Weights of a small transformer language model.
Size: 16 layers, width 64, 3 heads of 32, MLP 256 tanh GELU, vocabulary 8192, 1.59M parameters.
Architecture: learned positions, tied embeddings.
Each number is 500 + 40 x the weight over its row's rms, rounded and kept within 0 to 999. Layers, rows and columns count from 0. Numbers have three digits each. The size before them is the row's rms in percent of the matrix's.

# layer 9 MLP down (transposed), 256x64, rms 0.144, rows 190-255, columns 0-63
096:516417507467529462500466429508433533528516470493435440507499462455461549570484480524525492477422539533457533470484526551458459456498548568539493469505453417523500482420546536484450507489460511
091:510541482454411490618529441525524515521455528492497526446464558481472514551501486527518523441559510541493506479591576510522456519441532492473493470406497512485517528494476550526515451538544527
093:562542490485507418519483500514538482549467508462455550494502535535503526510454535559417499429481457470527565526502507432502457480539439468560468490466520524456477513479427595452469535510564479
118:512513508548464571512509485521539531541463478560554455459517497550506490453467485515495532545488456509514524522502633548433535466564511473535474584506461507512531445420567494480519462474532460
095:517543503562498466520490438577479451395486496427533475465458508486554525475521489460501540476474509493524571484459496475408479569473496484573511523510532510547556488594517552513513461481469471
112:483525531462510480507395445473487429504485527436536484513449496499516510488532431522578503552541475567547532556556549457480520460462503489560485510473480453397524520461516519512509501458425488
114:534553466505451490495500524471464512484520543547515432511585515459434496508496553445505488512488549518502528541451440468553438488482481427529405428570478532416472426492497521526502526525510510
112:490472492500429492467467511492464549589449501516505474458470504497375485560482500472473562507472416496521525555475538488542487465549470561551502481555496488536498528518544504425541575547471505
086:538569490492515458509524463508524578465445437462554579453508466493551510485503526525550461482456527470550517515466525497482516535462565539454472489464402528503405519569535451519522524527550489
087:456546514572479467401514455444484531465485491453520457491498535518520460475561469484498535529532534497522545556497591470512471500441557487501529577560503490520531495528502457528497480630518490
105:522476542544527490500461470511485438492520438544476467470601498454462461564465448499587439530442446535507478508531528441507519506507469489503460493593504491444488458524483462595535544472506502
100:426459517458461516482479559554465480505557482550568511527587512509468454556421477512546465456564452523549449482536537503479554440460485523492489435501559513529493552513462489525517522510442548
138:502509486523456431543506514502518519537493491530465528529450555551511516489455521507453434510458501507419566488478490420546523514533509493475508458548433447428430446410565463534565509490530500
089:429532433455527487487505481479470479491531533496500459532521581539510478384490570457492565544529490520522503440588527524504457486436525480536506514432517540562571478545466523492533515512473533
096:501546538528503488499458438544538516492473530536514446470509469458435491504526384510422505536487378507466474513457552547450492469498514481488491529455452416534457485549494543460519546484493472
091:539456488460535505545530551548494499533511539516463503463478516570574480511460475451388404502470474506466512472511540470546512571500528539515414408494462496453500541471537525472469499538467500
137:510468552483462454517545538536507477485516498457576480552461525473479456433524467509558514543488520466515471446494478495560467587557536562535453440532479526525445526550532472616458490519523501
126:423474522499472471479477462468502415495562493521541447548576446490560466464522480506492487484492481475539530439560550548439457486537490472485494536548520490517504564594497495533598543492460495
122:488507463478531491476475586513522576473537519478563483513451590485526489487524519471481482441542528531433527462464401538517479537517447442462552500529468474559523572516561473490488459529448451
078:495500591527531515522472514444634465469448475433522439503478521503505497439522560532523442483450494489492503556541499464531521477513458570547526478516528525494529549511474437537471446517434465
104:490522428449526489503564522478485538562485502472531457444516520501393462561413508480531464530418460481553538515490546521524542484536492483472446574436514487480540465494509512541523498510524585
125:504542490513479470489540511533538408494497386449484447544444454550525553499477484566557456573468532518544444588505477492525479475469563525552498500531511499516473446552513435488511508520494511
096:489404483475442498516465462448519411463489458478542448451490453539507528477459506529431445478468474446498516472469491496473599505523581456485500549525467537489496493519514467511426463511534423
105:513482536556543512365496509442565459521512497450521487495468431476524474449503500540498532494592507526524462568512440457514514471546473510498460483480465436502483469487495535477583463512432544
113:496465501548512464504540527584435532509540474601612480558514430501500492523466491475549546493442510515529463510488467474490526475519510482490432534481439554479522409503478508553530466484558473
099:488456530526518425452510450533549443474489488474492486534561535529496529492488517500535418524456562548458576475529494505500506499580505524594489521491484584445447587510469457476474464539533506
100:613482515467510523513517555425453490482548450525528525508455465527597539509513483503514519501533520541548505453463425498482459478525491478475537529426440450547440462453561538510462507522508556
110:540463420470503546477541558522475448510487489507538501514524495567550491437498560504453557535430563482475410460499453469486505468491508517529505487483606535557500469531541457471491538504462424
086:523523445482507494504522520535495508506512492447484407468449529535450508474437521488524465570496525458471541443512549590519515434570542548525483574434506517422487526454511540475540464480493568
102:543466526418450493482574467510528506506503435562575488506549484549486481536473397528497580544521467569438539463478446542536486427533476455490494454540528494482493511486553474491501518484545502
121:543546562479505446566563484467460583488522562607499464503452482453423536490534550483509470549488501526492506558437492533553566522530477533460527485450474447437480504501528480491515538502508532
081:492486526469445541490517485555497479520562508547419522508349465467478466477567451488494446489469488531554442489523442510528510511555537508476522433442517517472511482498535515447480513519426541
092:488460516591547521478499460481491520565506531450518506445522502502485404503554514524523400532494442461430545521523548484533513420548502523548442536518501450473478523440413484478490524500482509
085:501500453580497542452514490497526517427465432501487535527522439463513462538629520495471480533493484399540558479507554504532459470529501550570532480475519506560521512493524531563455514489488537
095:486581505517494463505501488554480554433496528487499536566495455476439519547451523478584477503511552509615533547519563484564437464458536495465476497511433450485438463517501505506485505542530453
107:552530508486468482487517618608482510555490482504533587556557496503517430475514506418434487501496525477447431451461479503448530486473510499453532514487446488502481482576513496487546505486466500
107:466501499475466404480486454441449497463493484538453464516536465474556487552494512432506554477465491427477559558487453505515487508503524419561547516568525441521421523539510520478523501463445561
090:504512484516420546501486458428486478499492504452482504488500486522538493506543513464577485496528478525550483537499493518478522522452460454520611491436526379481480451491587495492450546547578529
101:499462463537540477525455544528415537550538512400432561472461461544496495441543484444550519498506517447500554508495519537512482494494512543463470454517453469501458560492532536525555552576549539
091:554507541482570502513521571494535458511432471503493490519449514517503449575576551543462572542493472529486572611511466497521496470526512538526518531496573560501456537540480455440514531499485515
097:535577518505479480503480546543521500449473487518522525582541483519503494453535550444509482534507533567570489507546556429520477471536543552542483516445521534476486491616435476521563503498560455
094:539500538515542476512535544502489486526456502518414463529588530518519487475532513571478463542480486555497442489499537445563506566523580486504519542565460448555511389506547504502472558522522503
104:468467544483528468497487458466524465465545522470468524560450519498532483479527550528484471523485553591501515392475492524488507509569564495530489490465393488501431551520496433463515522509453414
101:472480511507498538507496551453448388512514483482591490523453495525476477480488540432560397479480488527580503425484471495518492499485514506539451490468453544488569495523460494584530456528465526
092:556519471582481461516518501527483566505464468535430523537547545484447516460473575516532470526464492479429462523486558535547499448497476504615470516482539587566474518517491488470524493473538545
096:495481485500435441503521447491415531472527502555537444489436534466479535530434516541490527459414526514499506501485496485455482554450511529527528542529488423571497557550564490507428554545551481
088:505546504533458612465504496450513534454514557491486490505488453517408532402532467505507537459539526526498488431544486520494484494395494551494505450463442519464517574506476530527546538463487495
109:573490504461458492546472442565504549425445524535438539450536502550482536464472553522524492472571501544498459544510551456564518523448470528549482467509517529422413449487493521522510476490510453
095:469490490483450518471478566542538458570500431478553488490468427470487534545499557434438482520567423520507479488469467505506552503526413539508528431541529546550506519520535493509548506441498569
093:513484546545489482477469536521505491540536497464535470458575491498468525494535467516555445457481418505505579511578488542473510534574489486492545568563504520545475519488455485569483600512521582
112:526564498575519448544493518541533462458498500479464536463474532512506482597481538524451554487513539557452512495479414367514473530508499548456438543495441505459538459473471530480494492500516515
104:450513445471515508496455454459482423487524485491472599593545532497508516434522442492522541495560581506523494536522547501452538473522562503485425496448425545503529467467462503488518549455498493
112:505511523462449473556398452467514540493506457497524500451586486399485472509471510560523482469512511502519515551522568451482506573600517487495437491539477486493445472474466466447521535559488491
117:485513464567411496497491452520449574542522466499472546515420512482448488506543486475481510507461556539444518461468491554553484455516574573514549501478474470440459538504514443512469514536497594
087:420446532512510557488489536495548473584512490444537463551454468494493468406521583449563479496533529523471501509497529529523478453533563571564510531494415525496562473480504512485550464489495513
096:560511570480480525455506372486477467478507547467496485495559476498482460453502536474564578498509395536509526547512479530424469489510471557496444497565503499532523477517505463553548527542520479
110:455544493544449514547390441474513463434500510517451499488492511465538551560483488436518492475455453399542500503520540475457542476468556538465531441506508538507517489530556540557487524460565492
090:405413549483458514494504486504547498567525531436429500522410506479458527500520495539497515464509494504450517550501489583556490474479485577545476553549517470496513540458527512494524515436557439
122:453433483554484469475476528510475513609533558589485542476540480501512562568470451472510464486432492407455441469473497515484536555486483460437487511443524523461494491509467549485485527480524542
100:540460490501480497511518484467514534513477431436554504457523461498523453517473429458504434446410572527475532463495507506546477454556551509496522465532517449518542498536526382538483508512444570
095:439578501547549491461422473523479433527534514538496514516498491456516461578536522512600547488493501490507438467497619512481528479440511563486480436502484525482550491516508454556486485537508468
112:406433470477582473530486465467496393470450498466539528498598481507513508466427509457546527477485489423499505508490499501540514499525513506455600469479441468523507465476517547506525532531501456
091:483483525477484521531436564487512596474492521443430513503433486518534510482518520430498453472552508522506504541490537554473467470535459513442600493449512480529443507463467558447489437556459550
089:513448488504550436374528472508438487518490472496535496427572522455426417493542497499459510542460553496439528509515541540487495451480556527504508541446578512465546472528486475495495530506536499
106:446539563479543484520451545521475515414464468496498526450545522440450536502553541548465472509495482417512525506536483520534555524553500497447461492556481525451530445542431557523482455444431526
100:402484504557466461443447472561523501506491503437429466464469547521484463579456464537518536465435532523528478537505571471513482514528479541494506578466559455444536485518436504520495563480510476
# layer 9 MLP up, 256x64, rms 0.116, rows 191-255, columns 0-63
090:550548551486436492563511486477458529526528498474545522600514540500491538453581459503512492470497490493450472525499459554530570584480471511492494495538464575462498502454483404447424519509507498
085:437523475452492481460575486541512463525534483441468484463452479599462504440378440509567520491447461468496526505489527516502412517516476542503478453517485472531502490535547555461496552489482524
125:491462471507444486481496417518487484499474428476438467463465478493463456458461409434482476482519488474470515417500529537466448457490445440497462486483474450439524452430475485494477417480458447
095:488467491450481482488488498485479550590514438543416518527415518511499486578491501516498560466494415510534455479490530502496500461500465507523466505539496491468481608389484451522498475495510576
111:477524438513529510530580496448456543450532416503520509497557588508514491540417535503503518402463472415480489457494457570475509429490450539484482498538540526497487520531473481478477443484495478
112:515524432549498477473511411518445476554434544512508534540561513447584519500495528458559438440478505514501538481437484522589456487509521525469471490474565524448482450452537531475458537478527473
109:446511510529431494553468516488563523456583498528485480576488535498526471495451511507544572520491487454566462491483511513566424486536488546526548571538465511457462561449568540561460523509500493
091:466514530435509466517485523571511497562440500491532499479467515508452517474500454489505573472551493425549473517425525561498517504509494442523440470457449576499598543510508564470457467525465433
088:580492505484478541474484536581490465528568461492472478490514490518528544439442495541473471572530486455457532549547449438504547471527542573488516426473460548505476480534498538416480472507423491
112:561489465557523477557487522515456564463528405526490520432566455480534481526494542482510524458527432462490462530561524529462461575493457536459506489565476521563485566559466503502501543543493548
101:480503500471512562482459461484501451441489559510458447463504486543625469546571520530557510540506503452481488436515542535605495440485467539469473507497437509495442511539504502506426525516522523
127:522382498542500469457526456546508501573514476510526410518498516509436514508498534510512495524533514495555536498490506544501525557532496540495505493543497488483392468561569486425534533563450565
095:549537492472527421526545412468537486500516569546491438439481510486480497493460509511528459548556494488447546474478494531461536547453532488467476489517471507531486430488478460381583550490484540
087:498477428537534493491548432415539506503531455486515521524463568567519533538515535508547520456570574511523487521575449539499525518511436509546473468475469556469506454433458446517529436514484536
089:537598487496533443492484527471528525489477492420551438542491457461464495398470472485554570427571515493500535492510502528459484476535597493488519500502507464507483513495525488479527579487575467
109:504552462576527495549612424476505533539466530470465550526599521484462573415503523482524478479441510487563518434481496553509508491492505461442456494525520490487529451487546515494505528534458496
119:508470574552501434551477489527523530563537492470446452583516493492534520577496489512499449486552566458446514501530478576462439558459533506490439521538500486415511456497546451474499510548474485
110:560426482510499505465534576506523532459517507508470478569497513502631481551555542508501504449534450509547453471500522536413447475490474546476560446464526462457472555542471448490489514521493507
086:488525516514530444542477453502385469453450505566574528512536485526465423549529462564513520511504483467486456441506513531517476541505533536475499522468504508577511496407520513545449411483524512
097:522494481505501527508482529581548476449510522460448443560519510515541512459530447525529427511542547486456504496523521476509404540567523455479541583493480527532446530562516443556429464472493449
111:502499458550503506471551573499478496519516465475409468528494474518530531383525550477505479580504512458545454529521465526467509483470440509487477549536533492592586504550467464459540520551512538
093:540511407477555478466483529538556532448440501485499481476449542433535426490463446525569513497565477460583506580469564508509478544567491486525449491453515481466429511513518479483529483515498506
107:490475540591535501411540471485536477501444579475461480520455484548507521463459548506518475497522487531480527531504512500552459554489489452431539527526524399521544464489554590520440468540525481
092:538510476450542522480450475454462572465443452439466501489478568480504453486556505457477526474542448524469533454509453476498518425497469506560542490514528441492503509455518530364503498450443492
089:526492443494574524486486529557492477505489409436496487459518548481456442448510441500481610540520487523550503458453478525569564502535510455391526488464517492523486436495484504525464536507512473
100:481545544398487551508459414485580480518462486475500552500557533488521459482421454481501506478497455454478565472482554456520473476559545496538440507537540562486528538474521434504550535541514509
099:486511537483476500515577447517517498529510505468535503468502421497515507469532515546499455455505543523439513540558531517529517503480473534449518556602427515584456457454515514451530584592472518
086:510550529574537552527501490461491429387494469551490517478564533447572496517486476469481483545551557440506492500432450467472514535513520567466585509530527490471560487548504487508501550469526480
105:488493454554478441538560530541396511503557538449516512501492485487467507416585450474559532456452506515469522516533464492515488502429481451524492553527476501541509542541503555537550532534471419
114:488447537506497496461490494571496471522510577527429493571493513502564479471531478490519467511570540458567388513534448433516540505448539520466489552514485556501515467512510559481418507478473557
077:501506571529494557487545365428453457500454536526510471521547522560498524458513553569462517483491557449555535517475562525494503531505451471521485537542492463483541455491525458457529438475477480
096:441535487476456526505485464493435557485561478505446474512467478484571527540475567466487474518473514495492461488540513469509479506472478478440485570533589474525483457548552478456536421396432530
102:517420514577487539462490541496537480485524489502466480538411477458563475508571516487476482440429512513458505424517561493493430534543488531497473504553582500462424548487552505555472472491513509
099:488547532498524477470562519547482527499510471508548502508524438608478519426526511550489505602533517482445472453538463508480554497543412502487556475575521452493505515493529490515570458530432520
121:503525543483495492484521490556576558496484585466485465514547471512468556545618518510498496486541515517541532448487550490550491547491489488394529527512417581516474472524542519501467459517446501
103:540555475514464446481550545504509459533449529517489524497559451490509515541487416516542517564597569478514463515483557523534522450521481409549445501482548502517492510569452519470474524576521531
092:492520435469522576474534529506503508479504529549462450587549493395480532482479474481495540453432544416528506515500514469502515497499456531504510497525476546409587586507453445508528508483495496
109:520492498474475530490514507447528470473487508587528527471559481486430458553523529514456485470519520548427469375542463523501547501470471484514464522548473458591505555432448462465509490433509485
096:541532509517536513437434478513510482500463486526520453499584502541536456571505478506552485525561468555568543457560509529505523478460546486468476486495441423529502483436448466436492403516515451
096:573522429508553523551540611480469493500490449447470507513539507426487498444477438440443570464492471527474568493497503525490522484571521440522499485470502444457545527469512512545522470493555468
099:556517508465570536447460548528465438522440501446440535481523455435560501466512466451459516488511482529538468448477535470535527487566558427520459530541472463525509493504504425432456491570487522
095:521559475525490575475495438544506501461490458560445533495548459451470497488469570485413522521519479455435484464513547521540574491538525438452452471545528455469557542495486487565470469492467557
090:557539502470476461491499484495523513533475452500437511555517512507572470555487436516455504550497518407510449577489549508508540496478498566497428517565466433522409461496526542422482506462465503
095:533497513489519578499453534480459502576514435468533531545516450509494524492462519479499478441554547468440567424455522550544495518478458544429550449536501469549499592552494493514482533518466558
094:512544543454511494586511552516503468581520569507531494445484478551504438527461526440551513512578466559432554452570491526541500469515460509506469426500513541499575499515490532492536507521521561
099:477454435519477499469537477459565528540492551545514466568480552531614539476526549467455537507447419519584483554488530499485478587528488517477539495523495477529543497538531477525575498507490509
088:439471509455498496460556422470581541538553478461552513518429416472505505533540472482507468508458547473427517458462466525485459465487513490514560486505486497534547473470517482447471571432446559
102:486581457470440557447532480453531462482538490451528492496505485439512528553528494389571560507537486511492578445464529505513499535481521566475492467460527522505563476443546478485522483491580521
096:492596486511460514570476536507517412506459433453493536470573477532555514437479491500516568519497512531492478513480524460517529518549572554459561530471475553561552483489549554507578501501493520
102:477497509466544505485534550433439446508490479553477491533578498499495468479541486503516391544435500456502511496593578532514575435455543474459571486550433490511475487475491515477534488468499499
093:518509494476463497503541432475520500502512543503487426473493506485509510532500448404572550496446511446475484468422521524590471440593479486496439520527470519501532493500491525447535513579441432
113:470469494496493436547540527496594438541508450493493507490537421506554480524509532468486511570485526516571512515570449503534494498503551508457504488486498597447492534451420504430469457552517448
115:482522455563569453553450507513468434463525486497492515515468507526542498502426572453555446552534498493502505511484492536468521505548457469446596542588560433500439533535512535503491499511558496
089:602511472481477474482501468530523599487455468527524514461517469514508548471481388554467540472473514528472500518512436477506457583456458480477445454537496474515499536415524481482474568531457476
092:499481485443519506401620468517512490497471515518446522530495521546436421528458463510484499517471468522609474396466465510510451465498429518507502545528506504550481444493467503481513486487500530
095:491519476472512555397491443458433517453493542489463486556540475479529492438515576468471523465452481447506504511474467552506548490582442610517544519539568468479527528531519525530489482469475496
092:531398420524490469477552514551468467469532498406529577475535437488562480428486472525499515455503525446464534529446544464487448450526490477453533491494516496469501482489532533488517599480510485
120:566469471596608535540556522502439507605559501536452484566486569499543460507501541521500516468495471506549498463496472523521522484491533528492469539465505546519537495510514579474437525535523503
108:412459524513516514480545507525593465484517500443461481544505517533479495497490547514429558439543504492469569534466558479534467472452473429468473490491488512446472525514396565539466545467465470
087:483499477470472515494515464383486454501480474421520456484480495525475472553415473476465471479532454451540521516489499598530560497462459481434484517494511492501476403457520533423534456524514546
104:461481470524439538489509518505493426527512502533447553546550520526513525526529442417374453442483537522468540471550491535475497500477550468498427484483503471476433494485550465477532456491419511
098:511456530530391477527539493547537510497534467523508524519528478465461476572536459534440573530472498565472472512549457475547502437464529490563454499540517514483555533412566454533494535554480482
088:489498489527479541554545530559525458431482492484512542377504524440468563540469507427537515476509462523476487461512495489565519459534517582547489488542475443535495487470563554545513501478434452
103:445498486457492540516522483505490485491537528491535453537494419546467475463553511527590488481538495471442559451509518510475497503463405423514527447515503539537472534472628519463490537471540550
101:564483494400506481496516460426442515508554533542464488490496492477453437455509533440444556558556469452443499411495480503553433518540479490517479524475524525553501490460541468487555430500494493